Weights of a small GPT-style language model, trained from scratch on English Wikipedia.
Size: 14 layers, width 576.
Architecture: learned positions, tied embeddings.
Training: a variant of Muon for these matrices, 623M tokens, 9511 steps.
Each number is 128 + 24 x the weight over its row's rms, rounded and kept within 0 to 255. Layers, rows and columns count from 0. Numbers have three digits each. The size before them is the row's rms in percent of the matrix's.

# down: layer 4 MLP down (transposed), 2304x576, rms 0.0433, rows 1818-1907, columns 360-431
# up: layer 4 MLP up, 2304x576, rms 0.0899, rows 1819-1908, columns 360-431
down1818 104:070111135152131144081126089115111103104141132135125131082128133141097134119131137124146174134205117087138098165160161107106093159147101162114097093136105144140153129166124102135119088122126117153091081108128105151152
up1819 100:100081155058141116159117173127110153048131134169114095132129160119124141098133117145133152090061103132092134111097095137135057149137109115144140163123130153095143119129127132101143120140124151130155123150099122139143
down1819 101:148133104147114089107134092148090093122153111160156123128136105145130093156113110093109136098135119112118083153124121130120107145143114129135157128168156129146189127126144113127129110097130126106110122145137073126089
up1820 098:101109097095106100174111105120110144093117124108100132150122111177127135161146120120126129149116123100128138129175105127167130130087150135111103135112143123105137135098112157142166127169106149184137091154148132147087
down1820 097:172098182147138134087137157115138111103082133158092141150109133120135106081153143176107097105147166178132103129115115173126106162116116142186119165135123123131150107110095157111131167106120093137130109119126139145171
up1821 108:108153103129126102113125120134148104150122159135112140115150136147070136171126083127145135144144153152157125084130132088142088178126161124130120088190132115114149157116156103119124129124140117107096175154151113181089
down1821 104:110152149146106139118132112115103136100136131146141124121134080129190101157107098111153136111151122101128122153139117162130150110164108130123145133131148157120150125114170182137127089073114136089118153122175124113110
up1822 099:123087172179142112110125120141091155132167088125107161113107130127127121125146144132142093164129119136136144076118150101103111132153129136114083109164143149115168160107144127088124158130143128105164150123137160143118
down1822 101:116091098147124110115131127109129133133150151098144126099108139141122130117129147113137114100133157103144111114203147158075108132148186171142160146157129143129155138107160172110079128115142129192118092174154142155146
up1823 100:151145123124162189155139110062127135116118135104084150102166172154126150115117120117122183132086126119099110135136146137131110103136093124080136157118088132143122154105074163119176129121137144131124088123139131166097
down1823 096:119147133117144087131112115145106119130142143138158136145098091161139151109140148094114086154163128133142109128108120113130112163160121164128102097135102126137141089161126103157122107102155141152128115148132096108093
up1824 098:086114085173109158128136087134154140115089165148091163109114142113094138110147058123095097136117103108121126111162129114137108137100117146135110170121152161158116110134107135121165126118118131187169116129107149133159
down1824 100:103158117122107092173192151142104127115148113137120123136155123152121127158146153170145104102140141161073084104123105120177123117132118110113154179172141120169111166127145133107125141131134115088130110138124133136094
up1825 099:118114120116138172172147138097124135109132153115134121151134155133151155157155138139142097129141105137112141120095101103104121119144101143159147122097117075102100115141147175122159153089117164141145115157097126151126
down1825 102:154146138119132126154125118145122131166162098153129100132164174108107149085139118124125131183094116132128121131148107121131118145132135107120131116126120076124124146165119140151142132133127129084124137104126204147100
up1826 103:129137119137128112129147100086161104156088131142119131121126099147149137104075162146130079116146119126111186125154164138138169150149125189122151103106131114140128135084107136096174121108120123117110165145123137156109
down1826 100:116137146115081187129138152131144119106131146123151099131162153111124130136155129120133121174070136113133129149133125144138149128090142154145134134109093127151153158145129164136148136154112122157131088132131151102088
up1827 097:101112088150117149166131116167093111131134121158138119130125173142087151138156142145100156122128150164156165127107145142165137096125152110130135141124114111157103153177130100104141157116160141156127141148091129150160
down1827 097:118097154143138108173129113130121129127068126145174138158102105104132116124114117131147122150136106142149060137125123115126106126126120106126160124115109132128202094115148124186130157139119103177162094090139150115144
up1828 097:131151056142158116127151134161156111142087153120101123186170173092095096112084095119101142142165132115140131102137169128128120142178147119146186137116123124124108166107139105117174134122160166120128094160097164169136
down1828 097:114122122138123133113120103130142130137107117127145106110147125084112141113118174133140117096159118138154097096134179129137127139098109102146135101159147142104129166112090138155131150122132138165084091162130106153111
up1829 094:187161107127171100145093180128105146124160098133130121148142151129134127128115102088132161092099076125119124126141131133148113171129129149105143119151110149122106156121144137102114124157107171171108157112141124142144
down1829 095:117166142104132127092136126179138157118139119110168137117097141094123147133107123138121138149130144130146138127150123073131140152100125093072164089061113103129136189079156129151131126133141151121123171134128191115127
up1830 102:151124128152170129166158152132125148108144123144118135136087080151102109128108119167129115131158141146124167147131109170131137112087130138103141100094165107101102104128139133102123135123142147148139130128081122151185
down1830 101:136129073159123165094136138124152099094150166143128172110176117141144118109172164130099162115146151121135072122136098115109101104101080135105087122085148163171101130178093134100131147134151146076125108162089105140116
up1831 097:131113135162123151100095128095138101127114101135163119095106113104139159130107125114136110130086109134133105111149167174113111123127109133145150164137133126110164145122156172096102163131123170149114160170122132175113
down1831 103:103134141095143106117088141160127149138112109140126158126139118124144159147156090120081112127098135098109086105103161163160137133102149126089115096173137147136114130108119161122130099084129121111096123123123106105143
up1832 104:106129165118151136119105116113164149132184090166159104147151154123119112133172147131112127168145093157151175115122129128199127144119097123109177134111130127139184136153152091154116109127112124120133085123111106118150
down1832 106:124138130143122114153145122091131130129137130156147124112085127121103116130160116131110102130128111113144117142147125138161159162127104136169140122151084149117157098148150126130140158120132087111097122137115175163121
up1833 094:144135100121168142124126144093122074133120118164123153119147171147104145176142148118155097119086100160176108128146134114122162081154100157127105126092096097096138095113125135162154213119125120195116078107102143188167
down1833 092:120115154086099108120150083113155119111141145097135157134144161157142146084136105155113111138119149101128189163126136128135136168151166126125093127135130120118147121106148125100134088072133138119141139154139097126153
up1834 101:119110126129126149141159114158142136144147128129149107136124102148086150112112162132127159133124116099157125108135099140124060130123124166168151137161117116128126124069163119076068123079115137105143124137118148078177
down1834 100:118163095136155133114151125089106144136106087097165112161095108106150133143147131112099092125135109141124139091146061165147106114119095123137093103116151129112134153142107138121111128180139135105109133117127096118169
up1835 102:122076139132132123119132170133122122136105135140092158087164171148143139150096156184125084143122144148098141139132110113135118053159093081112106128122130137209153140122151109140103086109147129112113094129106108164093
down1835 101:115134146161109098124092119160111143152085108139069160158109090098127141132119112087116125122133136102115112130151131100126113148143193152159162093092125123100131118156140118119111114166098114116120130139132144116097
up1836 100:150103146099164108134114169119108088104169132123110128111136131143122148145146098103149092137140096145157132128155113155113125143134079124114152180141097095125133122116170191121120119056189134126109122126131170143086
down1836 097:111133131101073120111078151150142124138139111156154099117136126164126138140104125093124122117145157159099127146135134166115119122113125102131115153113178136126077140122066118146119112102099155153152145113123138145162
up1837 097:123086165163098170088140111161141141128124154103110140126130102133094088114144116115098095159091140146112121153142130168166128153141149113105101144122161120103125106143132137120146161106121116143106189153107058130095
down1837 098:133138100132152132165113162114114120120125143136134115104163126082145123133114161170151140152102134143127128115208132112114099091140138185133120114134131094127129117139108108162126102163122133135139127125133111135128
up1838 102:081134076111190133134155142073099129174129123179105108138158159133124127137080114159110074150141145135129161133122091109110150112139117145106126140137175152119104141089163132104117124139165145062118141112120108154100
down1838 099:111114104200142137134085164150121148093123137120119151131156097165140133110115119136161192126129150149120139116126144139149100133127143103081156147103122148152129171148127117100127144091146144105081136159140162158154
up1839 102:113115179141147119138092147121139107138173115092168123135131123120167135095140155162126183133115085140142128138103092146137130131113176118118145116118145104107140128138099119157143096098109121122135155144127148102076
down1839 101:182130151088142129162139174131132111121120106128120112128143150102097140095172118118133088163140109123153095157132115183124105115163157114097152150197132137146171095155136111148140153095123077145095126108117127130124
up1840 097:090164150103111106126086141117110121131156156113159112134117169120058139115137093125149091125110132098144102124120167148122155122126111176140167159131140096156114129126141139127095127135157115125121117124122110092094
down1840 101:149141181132124110095124127097123096143076093172083111147106157182160156150136163080108161120168097113099107146103168140132120145146128087133101132139149111090125129141083123146093116118128117105109156093112118175139
up1841 107:117091120125096154118125166170122094133117104078117119077136166139151122147138133102138125125162114132167123164130185124144077147121134167086151118107183105144135080133162134138127098146124152107152114102102115132118
down1841 106:131144116153101108120157142120102157137131167168084102133140144126104177138146156136128113097108135144098136163140128087105135120099098103129137142125132116085156124130100148131178106107115158108133117155166136120092
up1842 099:090128091130102116141177100113117102110098129129139112100145117115089099155105135134090148158146103126175126110123148094124130095100139142162142170153118080120146133086157097159110101134146147133135103108117089123134
down1842 096:080091123135153140145093116117110132133109102131091099154095127112116168113113152069121121104140133142046120121173149114104168129161101100115132122130121085117130106117107120111103160119128111117132097129151130128121
up1843 103:139115152101159105125113142100130161111146144105090082101129153102144111108078167124118107116091118147146144167106174160150121120124129094109092106119119116168139159130139088133136120134105104118126116116111128117107
down1843 104:208126140129155099146142152139117160141099109154126100133133178107114133128174095120117155107065119150140130117139118128104126122106121155170167138146094135155113155143189134137138124141115160076100139147099087149173
up1844 098:147148123168106163139089114121098105118151156087171099135093138138120079134146123137152109123147171132156124121126127144125172156124126109090095133127118131152136172130125142087126129119121096143109125117157087142138
down1844 101:125119096141148117164105089160126135116110141143142115125074124143185164100135130147118136130152114146083151107118156078166134130120133127147114094099083141150140098105162167095172149103141101137168161151105143137110
up1845 097:127126121143120121119137107112106108102106150141092151103104144178084113116118110103125136125143168133098117128166111126114129168114128135125126173130078085151144114101121109121128091151139152116137163149130118112149
down1845 095:173128118087134131109142124110151108093090132150132113144134153124170123125133125129069093116160116097133139148121104101138089145147144093126096146131149054119120173087096105153112127091144158173125163157118088119126
up1846 102:153150151167116127124108123177113106155113101103141162044091126148136095099112137138134130120103113107101131148138127088042147154143128122152138120143137162107109139139138158135148103155124134156125097119123139113142
down1846 101:119145122109142110120092102116143154150092104123129149128137125150135119148097115110111120148110118149163080110080138126114142134168165164093077136152100156111134120156153163144131081135145102164102105111129109128117
up1847 096:099129116138096134151173152128114169123131151098142080117129167131087139104113105120170158144144125112138108090113118133137161116090110147155098131124107141095124138154136117165137121158123158077134142132133111156124
down1847 104:125130153146130128106130114131167132141127131150142145140122137125114091146091143135126151108161155117140175133139105138119180211130149144141114147135131103123121162091182087119090102100133123126107177128125141091086
up1848 100:086108064135145126094128118136098153109115127156151151159152150105130109145147085146111168146115158101104134146113140139154162093168162146078153108154117140128118090089091136144132127084112157135129155115164153098169
down1848 099:094107175110182133081121128110153111115104115160125170126112153116135103154172119127123138106113136147135141166172135169106111068107146103126134128153119149149120134126175162164138090148149113128097129121180116116126
up1849 098:165107116101176166155122091155154132074140094103137105110062133129138102113154128164107094086139114134114144100108108227115130171131138128143112119112111114110127155088068129117108128131144124091135133126102079129128
down1849 097:104099141088164163147167082114115139107093088113167135154100132094110121136098164152093118125153117167120077124112110142149147117151123139152183124109148131064140112103121111156104146135135145115139100156154116141161
up1850 098:117136136144087175102122126133109134084128124080134120101125135167123111128111083145132113110150142141152125093116124142116119144127142073111116155118139130116116099134141137132170104147100118133128124152125152144119
down1850 099:085131160106141154058130149126133116150135099116146181164102147170146154133120120179150082102152106092107087129163116123131142149119105131128126132130140140093140073148106129122145136135136180125093100159104158148120
up1851 097:107120110177117123129113134154158154127107140111163120187103109130118135139102160115116081127126096098128101156131166081116110102141142134154101147154145146149108115160070143113139116140117156085140137150134160139129
down1851 104:118139117124116090108176136132102101120102099095158121155147144143117107176149138159107072122134135099131106126147139151186104118083156114138116128123126078113160101115179117124098121088166139088135162156141124129105
up1852 101:094151138131104110163145113099128105161142119103122142099133085088138126107136134148142112125128111105119078104143106166114142079097133169111136150103137129118140127092107159140140107097119110112114103083151141145107
down1852 100:111118131097126128118116110166133137079112111135087138153113119148114128141099171151145132141122095108115088124073115148161109160089076141096109127148110172132137152123125142166092120170117087135118131128169133147115
up1853 095:174142149161163161129112135098123123165144178170150121166129165123141161137090109147125114109125140144133178155144144147136134104086124117122104109177156134129151149120116099121117128145119179127099124139154160098136
down1853 096:121117135100137087090150123132151166091141116122105116105112144157139137146123115086159166100142101116135135133159097147137145134095133170127083115102133145114121131131139134146153153096137124134105121119158111117118
up1854 101:135102113126102119143113121096115148132161123123146094149134074135094112113109107151132119125115106138161144100126094151157090082109106166106121134135130135150114154161089112122121149082153089129073167136128145090151
down1854 105:090119117186114152118140113153103104163135112164160143133140120098096114124137104110104149117114103097125120136134136122141170120127153123175166139112115101107083152145091110128150115144140116139129093125129177146152
up1855 089:159140114135183132169127149115098178121116095104178150132119133155106110136078119142131097122114151156102155145133146123152095081144138148108143143133126097095105083153124151135164110114119142136141136170162136144127
down1855 088:093139079136128123129134107112111152148114132096142106091097146112121159151179176131142123143140129126125137127123137082092119166147154133096165109102152161134140134132141116094139148156123086120153152108149127123129
up1856 101:150100148152118127180120127157057118147123149125133124142144124123120130123141105147122138113173127148125091090105126143109125097079165109121198119145149137123123100125107139129138128131127174125043141135143089151132
down1856 097:156133126131169152119166125107152151126152126132144154149133136140056122130169137141157177113088093155119140160102153125130119125147113151103150124129102139110161134153117121111116159129124141131107159095074138129110
up1857 094:113130106098146125176123125166093112111124161145147133145121110139088099131118086153113135132132127130135154129148111120163107134123124105103138138126144111141085128125159146089130156135133110105152093132117155117154
down1857 091:132152144128110116149157111098131183143094091054164135105125141140133148129128128148141116082118121170087172156194132137120128111135142120128133114112140167122116124126122121178098100136146113136139121122101128170168
up1858 099:153115110150125168106087136121158141171103113109155139125100069114085117115129091122115104142131086163173116162121127131089131105154116147139161126119124160126126153102129117106150139120145109124102126138096171127106
down1858 094:127116138167136097137154126127156148129091125088128160112104104090141137123079147065135122066069139140164139097114115137165131134128093112135097119116096110143153128110107134109130138116122168115125134124175116124132
up1859 099:182145130139095128124095126124137184141079164127141148128117145132105161093140101173093116121159128127141114162147104144116107102133120109126123095099127094161102107130125137164120105144088150121124127088161130141145
down1859 098:138119163137102154096149131153145136135111118132099094147133188119131101123113128144114122130149099110124140119104146138153163109138150079133097097169129175090100121122143136153125153136139160081127106128156114135129
up1860 096:188088135124110151116115137087156175139131120152103140141109096112148102114104122127125093109106108124151102104141109149106146114092102132143131131105129117147126097111088073091142113094124138158153143143151082116141
down1860 097:144136146110137149107165129130115155148107152117125094102128153145142177131130142107172136142116121140113163168143156112091127120107125117169143136105143147129152169157131166148145131123115094173118095111119107094095
up1861 101:128107097152156113117099143115122135168124119110126133125085108092099101133174161157185134134094112105127144129118134135112116151136130182118120074139125105167127092123139127145111161118084100118091168147126171096129
down1861 092:114149129144134098127117161162134108103154108135114116118155125101147131103129144145115080138117114119157152107151112117114100126110156132165102130146112116142131177094101115131129132130124152126139115125136129144104
up1862 099:145087110142120140099158160096145161142094107075139127120150119160151129148171135130143097183133135093116181103084132085143155112110077111124128124138111122119100102087162107103166118081125112117145141171131102136155
down1862 092:129150076093140109133082131124148125173085134124118092138156096161121144118138130131113104144125136111139149147147109116143148145131103118104092105140128141121115155127131132107187120139138146151119133132151087153069
up1863 101:161134123140139084131114134103152145135146076116138146112082127145095118130153086101103124113130132137132102161156153113136096098145110160160168139151118108144132127133126154177131108097128107068106136132135147067121
down1863 102:118146128123107157141161150125122123107103123123148104112113158095133149149142108129107144147100145097158121136141124125083141125135155101147137128131109169092144119120123099124101111164107101112104203108102120130112
up1864 096:143109123130177148133133126146112136098154100134076152141121113144111102133107165142141182165107085117111140094156113152158121105111142126105149143084124110156074146124136102127142093115134134141140096139096116182141
down1864 095:084144097156133142101113147121108174156103128107134132096149125117157138158096114145141133121109133102162096136130133131152145172132185176118133142126133126052097176103124132091082158181142103131116123126129148136111
up1865 099:159148133152116139117096135147132171118119142133159083135107175101090132156116138122176101123135092172132144113160121109095168142114153160134161187117112152105069116108152122099103130112067127130119122128124178111084
down1865 096:134107148128141146183128178131086123155162105084161114104113115095074114124165159111139068096114107091123154177128100131174138146111136133109102102150135104164132060144145132141121125121158162175132166107087120129126
up1866 097:151086107108145073123090098109074086111136110095130133172138129150119141086093144098118128127112152130157121147055147093093109154121109166138124106110125134127124111107087123141175146097121153122117122155101131091114
down1866 091:125132141109109121088120088115167108117141151106111192137112110127107072105116156107137132127102116109139139138119136156122126108146155104152144126159156098116176152130101133109120084148096123101144144103153154151127
up1867 088:167163150149134166115142113156170138133129177185116146134137119081100123129101130140160101138111112083144160110069124104129121193139155148112119130150109119123112122133110099174175118135141123131139171177106163119144
down1867 095:108121177155142127115154100170100178097093136161135086127157129177137141097078098073164145113108096131084109112126112173101192102133156130143126149131115136147137131113135117095147152086067140107116148125106111123153
up1868 101:107110130093114130178102095108123161081146126094159123169132164132101109080110100094161130105131121155110111124103128152096094136162173128141144154104100126122114106069133139127144112152133119160126106182104108098155
down1868 098:122160119176153096142144140132131168122140122130099116097120115110106164139138152088096137114110131114121105125169137134138157103135126097138133079134108144134119131107090163128092115124127094132131126115149127168125
up1869 101:171140103104126160127147124134111120133079160140121130184113145132139145134119112162169110148125147109111115137133142151128155155106137120157194148164104128169123105146107118108135104117085141128120162116088117157083
down1869 095:129154128107136146144135119155146131125101138132133124109127150100117150117147130091140121137150102146127154152124108083170124145125101115117133107140117123091118161153101133139107168137167133089120141094157092136119
up1870 100:120132125152121167143156136102129115107161174159151103151142176163106101127173084139113116105113156116142090113121112142113143130139080129143070128116155155143164121136144112121161093113115133141131124139100138114120
down1870 102:112168130111113166130165106170126154098094124084203085090113092108110110145144173130127129135106098124144118119138096151146108163125143139109118130104078144098081146119129171138136137096154115141081142142116096133103
up1871 100:103131095119121106063118143145130147114152121157098126089131098169146127128115118136085130116149161091105114125151116105163160069157150144143103102106115114133143132088152128140152134138117107144121127176096122123142
down1871 099:140158142134155126155108078152135136156110158151113150118096115127120110147149103156119126113109108113106112153112135128176169181118097114122092104164143106155071105116134151120116163163139196148141118115147150149130
up1872 095:146103091107141135128129148104139110154114135084100127120091104126118132148164121139119118145149119144137125121164164119107144123126092147107179140078112157133120106120102111127131139150103119123138103118135164118140
down1872 095:164122122058135179139092128103139149116106129091183124175150108111136151122097132192130151121109088164125170155080105124129122145104142135168097177126136100147109126085145113104130156133106181137160161138098143117163
up1873 098:093127127158153149148118131068114127173137149131179128126159121156088093023074094165136074066146169118133126067102130096127181102162149116096145118128113086110107116145136134121184111132163157114133136123131095128117
down1873 099:137164119096142141146151119130153076120112150162153144124100140172102093147122118123111124127141136156122121124137099133141098093111128148122147097173117147128159154138105155125154135157136080133118053118077127088117
up1874 104:139093132135097120121157138151136057139079149131121107138138117125131163101127120172159115107137136121125105157113132093132137152139139140114158136104114137137099180135108142145128134115115148127080124124110123092106
down1874 106:107152112101150121118116130095140104127152112122114095163156159130148165133131134128138136182143112081161106130154114134129129194153110110109066129128121113078160142141110161124116192175178162114144099110109156165112
up1875 096:138151107182128119177115110135136139112135156146165123087125123128102136103167078131154133116141143139137098128156118092119167114112113174160131133172152123138155141129157123116135064106153099151139113084134143119092
down1875 099:119140060099103096174120156181157136132134107105134130130093140127168165137101167116144128107122137106132094136162174162112119117097124078103126125089107123142106149148143173140138168143143132177108134164153072123096
up1876 099:120099114145121127128124122167096082134106105132130125134167131135113107117139146099122087109122153124142110152133101101161146175117089112127128081119086117128120118117143121142128180108137080106147089089133134104113
down1876 098:152154093148168100148158148116137109124098158127105132121100125111098146180127120140125092094155162095126106085149095153158157155129080111137155160120109161089116115151127127130133157107139082164144094151152089127121
up1877 099:132105131130150162152140153106144109115113136102192084119127128129106095161116132128119144132160134124134087141146202161106084166127151137125108149099111150146155111126135157086136143142119139138113166152150129147142
down1877 099:141126162118158112143083114132132179168133136117131111104118168116153086119111138143138171141114153147095100140154174169131124133105126136096098122174099137099151106143132123118125136112148185134133124084142162130156
up1878 094:107109109166104143121175117140094126120104131130182137118126125154107118146129143112107107124117101105151142098144088078132126127148194164108107119145116156143072117101126097136180123116136135139152147098116108101145
down1878 096:134121117128136134134157107092137100131176148162142124085131128099152136095157166167115120155138114113094142142097155161092097100143134111095117134157130090084133100141138129121111165135115142143104119139155097134103
up1879 100:145131121157106154121092144202144161137130114124109136116109114109092145105105110196124128122156137107160117120156120139111129149084150144082142168131150075108108113133145115145111150141155162128099115151121119135124
down1879 096:149155133135122119164120139170128108096106080127202091138130146113131130132146129133133133089110168139103086126148147123115153181142128099155139135118173116125120132130134156146114175172147114152050128094170168130104
up1880 095:138125117098117092138107150127163180123140150173104143138148156096143122100137110106127155128134099171089128082129111128140106093133128165159145157105128147147125141075144129143098138111157119111142100139103171121161
down1880 094:123167139151131073122114125112165102084086117122112136139149120157127126130132085137116147133142112134111112135130117136118132120096104130124139150105154179135143133118110160161135122154138140125136149150081109118132
up1881 100:112124125125123153122116141092135087117124141150107106105130116147080144149117134129183171140111198112141146080132119102151159112107168106104125145127112124131141109157138127161140157121118061164111112102086128151111
down1881 099:142172119141146133142162159109133165103123132110146098098139116122165146098154168169140102116126130109114133147159165135139127108087094138157125115102136133140140113191085171084116108109097128142177182156140132177114
up1882 103:137077095113117105114097134154133154124145117116099127164166141101171116142140105125144130132111140159139150143078154141127122121118123149140130154138179124071145109104107140136130140127140157121111149140138130094157
down1882 103:148121090131122073119130159093180147159120104138157093103105161127171139127114153160139132121114095090139100129149141105113162174112129140110138131114143128145145150130154164178122123156120129109155167088103120114150
up1883 099:117106085129102097110146093134163163153100115115126131163123150109134098121128132160118144108126091161165176171128079095148096128160173130147072148152130137127103143173133126120092157151119125142155133092110148082117
down1883 097:120150129123150114118111145128140139090124151074110141145125089154113181140080126094081106140161121167113126126116107111165166171121125144147092153114127141116127155101134119136092140134122104112123117072144120101159
up1884 101:096082122104145181121134129131119112117150136104114104139146145102095162108196160123120091102121104110168155114138122123150098111111096146159091109168108126085122149117111085111107148110111117148136097192166167139105
down1884 101:104134113106107105171142113132120098141097147144120110136107129123136138177119133159086157122088132095107116132101175113147119131087186168119125133141092126110086095102154117169128125109129156124134167139120141105114
up1885 102:093076134159145144132127098064144128126105134120165150121097109162090119131106135131131147143126137105155115161113118114125113118140159147129135125150163095151130116193181112166094109112093121112137104099148137131147
down1885 103:120117113117151137136112098156151119086115149165128153115165092147169142147111119126147150130137159109132158149132100111151127156156148169127167121101174137153113123112189142105144100142144101092103149146142062142124
up1886 118:126131072118136124128138133112133124136131129107098109123106120146123098106150088128096108077109094135129158123115143119083125104093143116118109129079092082167152099142146105164132142116117142149138116117103111144089
down1886 123:123160119049121135143189143118135169148116154132112122115105179138170091129150137120136136112095149146138084142159122139160094124095118137112116121084119126134143147134154112096152129098122106145115127143133125128165
up1887 097:105103153129121116087126114140095172145149118129136073113125132140111114110155147142088157131165132179135131116127130139147153146174142101165120141128112120107103104109143133140117155135142130125142133131147123094161
down1887 093:098092116079129086121123109097154164149138117140105106117115143167089126105171118119104171127123169133171166153126145148131126130137138144049099114161150110103079146129115168095138141143114153136151097136114125127142
up1888 103:099077107071098103140129070096120142149111128105164104152149147137125108136187138147120138114130125120167130165159133071148158117119106090119143071112180129129134151114137136116134133096089147157151136079130128128122
down1888 106:109117105151123130105123160161143142151135143154132057130119112141106139142151105137108131092148119115125137140105092127173160105130178113146135086131111139086132180144091130137143122143099121124136125097143104095120
up1889 102:151119150147130143099096111127148137131130130129095133154122127156082121107156130085152107159141125142158119120090130100124171134139139123146119137102128138144148125138153135138117149124129138140137107080128151121122
down1889 101:119101133108135113138151108099129087151107110114165095112135140128074123119156102144134133088154138135136119096120118134140163112139146138158141107081103200183149125108159121136132102132102117130105114132128088155108
up1890 107:134127141175155109113116159154104131142131141090117107103103161150135150093093179151107088176113180170185158169159111108107095142115150131119115152137143148122073127095140108098138168132107096116131114131145150086112
down1890 103:108132163173144149149111149153132150113102165145131132122085115097135133119117138102086114112081128179159114112177166136145105112143123119112114156148119138141107132115122119089141124154150132097135132155166114116151
up1891 096:152097161133124100134120123123173143082157117095110184159114128103118138108147093121157204087099093136145108118128167122095085115124164173103158112126106092144118096144132117148120147066098136161112121151092112106124
down1891 098:142129139127142139144116136112139107195191117133125114120140111139143087115153161140101164118099121118106137113130136126149145146106150173106164119134146090140080159158108121134089105145151146173136099102138091129113
up1892 098:120177126115132154130078115130132116140141102089130108143126153134157116073107131148124139108096098093115173146117103127114158116180116168176144141154133142115096090159100116134152117156130118081104140100121137133092
down1892 097:103150144138125131127140131152111140105095152151148120125105118114111056115112157145121154126157088120145167132153119101141129128145127166141114130140105122152093126135137124141144136145138145110126123123119108099108
up1893 102:116068158124157112128086092119111147150088157126113123078123061095126153136138130124130137123145151150128164119137124141125108106118126124096135162153127070148067118098175105144127150080124154151137147161132112111104
down1893 102:145135142125093119070112117128142061097135103117100117161150106123093114157137115108115136093182098145147113128132111142081105134116143115122129117136091160102079163120131135130130107137159112127131125155119093104106
up1894 094:163103067139182113140125105136151152114099139158137116132131108167110125152126114150128139164137146145170121104148156109156140140134143119113110145132107152129107084087154141155131158169121114103124096165117160141137
down1894 092:126115113118170132116123122148178141098075140125120161127091106170100097121117133114167118122136146172096144117144149124124125141155155124163126098117095146125137132106124121136105098133143110113106156143120142107075
up1895 113:129102069116135087159131141132130164138098127133127115128139123136089069143115114133104133164140132111063137119104108159131095165131120108144124101147157140140103157118107105122142125095129159109118106144085164095071
down1895 119:171133089115147154187093096147136102092148115125120141100133165090153155129113126165154121144133146144113133143122095152164071107134105127139106125120153127146123135117099138154147122126147122124149139152149122134083
up1896 102:089140107147131147109145117137132128105179130142145120142127140165101162127140081122139128133136131143117107153116161133133115136067130164149109128110138144147136138157116115144157129126164129121125103157125116126139
down1896 099:103131135133095135074103089109131121095107117126096133146088107125174150207147103113130126163167137103136161082159122115147149107144113120111089144129180123119171155148173142124112135120106133096192151130157119139098
up1897 098:156113112122108146096126126177118094107152145101127125078137135145117105080189176168152179105176109125124131121160105126120191169126091115145141122079112109160068135128110108159160088123093127147120129121108138153125
down1897 104:130150104141110105130122122143137172126135156118138145130112132112144158127126125121125167134101167201157125125125180134160122126108162152137131091130144103129161079142119086150144169159146169153120131140193082125144
up1898 100:124136121104124099147104112188136192159152100103147115133138126094127146127152146108157137149141150109121148162133154112119135146114101153134113110152158113081130097131123171137104144101132134136153177163137161152147
down1898 101:164135129139125088106142203108140079098156117125171111101124120086120106166144123152132151126132086118145124117111146159091135106097100106122075128114155114127152156182173140084109154142107119079104080142083148153113
up1899 100:109131128130116124129146130113161150149162182123166101100143123129116100145117090135119113095114140141140127167141147098094144139142105106151108103111094070137138121128110100158126129078102128117098140140136156140143
down1899 103:105154150112107120124134116148122100142143112148121105145144143116112134159114102112110119157185133121093099139126142141151134138138108120128152113141142163092178101126128104146097181105132136122126133134111116086111
up1900 099:123125110108157135122122166169078125128112114117119113141164100084138166110155149107111126109081131110131124129146123139148183105147111167138138113104155139126145152116141106120092116120104123155150146168120123136132
down1900 097:121150144143111142165151152117106117167136168128095143105103124144108094135110108145138171118126125151119133111151146120128092145129127113093101159107101144127141161153091131089149158110109111133111157156124075145116
up1901 098:114104172132091123151137130095121136154139130145142132106116174110111133111142132186143135142158077082117161066099114139142135132139123147142141166095124108084123143130124144180149112082117129124119160087158131136122
down1901 096:107139128166122118121161147101160115131092080101129123096133126124167120115133155119134141132148132088094168151095108148144141130101125114186144129168136126081134106139114141127128129121121123153141131124124081115145
up1902 098:122117151137107109100106112098109155119065116173153148078130170080130133104133093169096123103147122109120121142130114128122127131096140182140133089147141150144113124159104122142143152125137148138112109138103133156135
down1902 093:140152122111123132105139113124134076129102171088147131081176141113165112136107118145075159135113112145116091149131129123139161144126123154104141129113107114106128156113134128145128133116116153144092107139121163152151
up1903 098:113130108144170115126154125109119131127129143122148064103110110132119171142101166138114126134156115100142119110146118124173133135116168134085146147164160164143120151136109152100107149123163191128108159101100115121116
down1903 100:082123120114120147179115137097148131159136122105122147148140131087101094125145084105116125139115114149157103121136098160120121132140142121117153157159093110136112100150141111159095112089142080217156134097110174113118
up1904 096:135162120165131084126144096161149079157118111163135191105174168106164138101148199105117138134135139104125150146091148163134150158106137133134124125127130110143101132118156124111097120117098112128149113146137117104118
down1904 098:134174114150136169143153090137128151114059104110108169130128163156118129121118165087131124141142115123121120088131116124134104072107140112125072128154131108168136183155133099145161119155144153135109139141164151135138
up1905 096:105119125161146119113119134144146159122140099125125107143135145125141124154133113129133156110127106135103139111081100122118144133102133126110142117123121076114163121192096088121120166126126097110174158120109138135135
down1905 099:096153105167107133097103117121110114131093110158115143123064125147095117128117159118156142142121092112156137143154135120135111093130140130144139153119122141114118124146166147123158116112156113167102161120085121144130
up1906 097:144150124129189163101118165130169155141167167094116149082142149128126100140142083110150158150144145115093138152182166137120152136122122108153131159153133132078153118130161088124088098175104137144103111139145142078101
down1906 094:076118138124096086080086140125129084146137145173126159114148110131137118136154162150138140151134131116128135109164103117116089106142147130064166120106162158100128140133107129100157110071162107105148130104118178141137
up1907 094:140099132157083164145113083141136166138111147133164112085091113136144092137153091136089133168122124147149096139086144142139081143135119131127142111165153121148120086126072157106130128088095139131177122113145129087115
down1907 095:146093141112106118118132159118115172148086087129116122141134126097069138109151097143134144081151111140159150112140139125133157108169114148111104176120106157134133119153137130133115156136157153128111129120126112134144
up1908 098:134131106134138136110131136145129117132157120155145127114136125147124106093132096138094152086135095090100081128124179124125136148108111187107103119160104159144119071126095124110123149142116127147089134136143126096140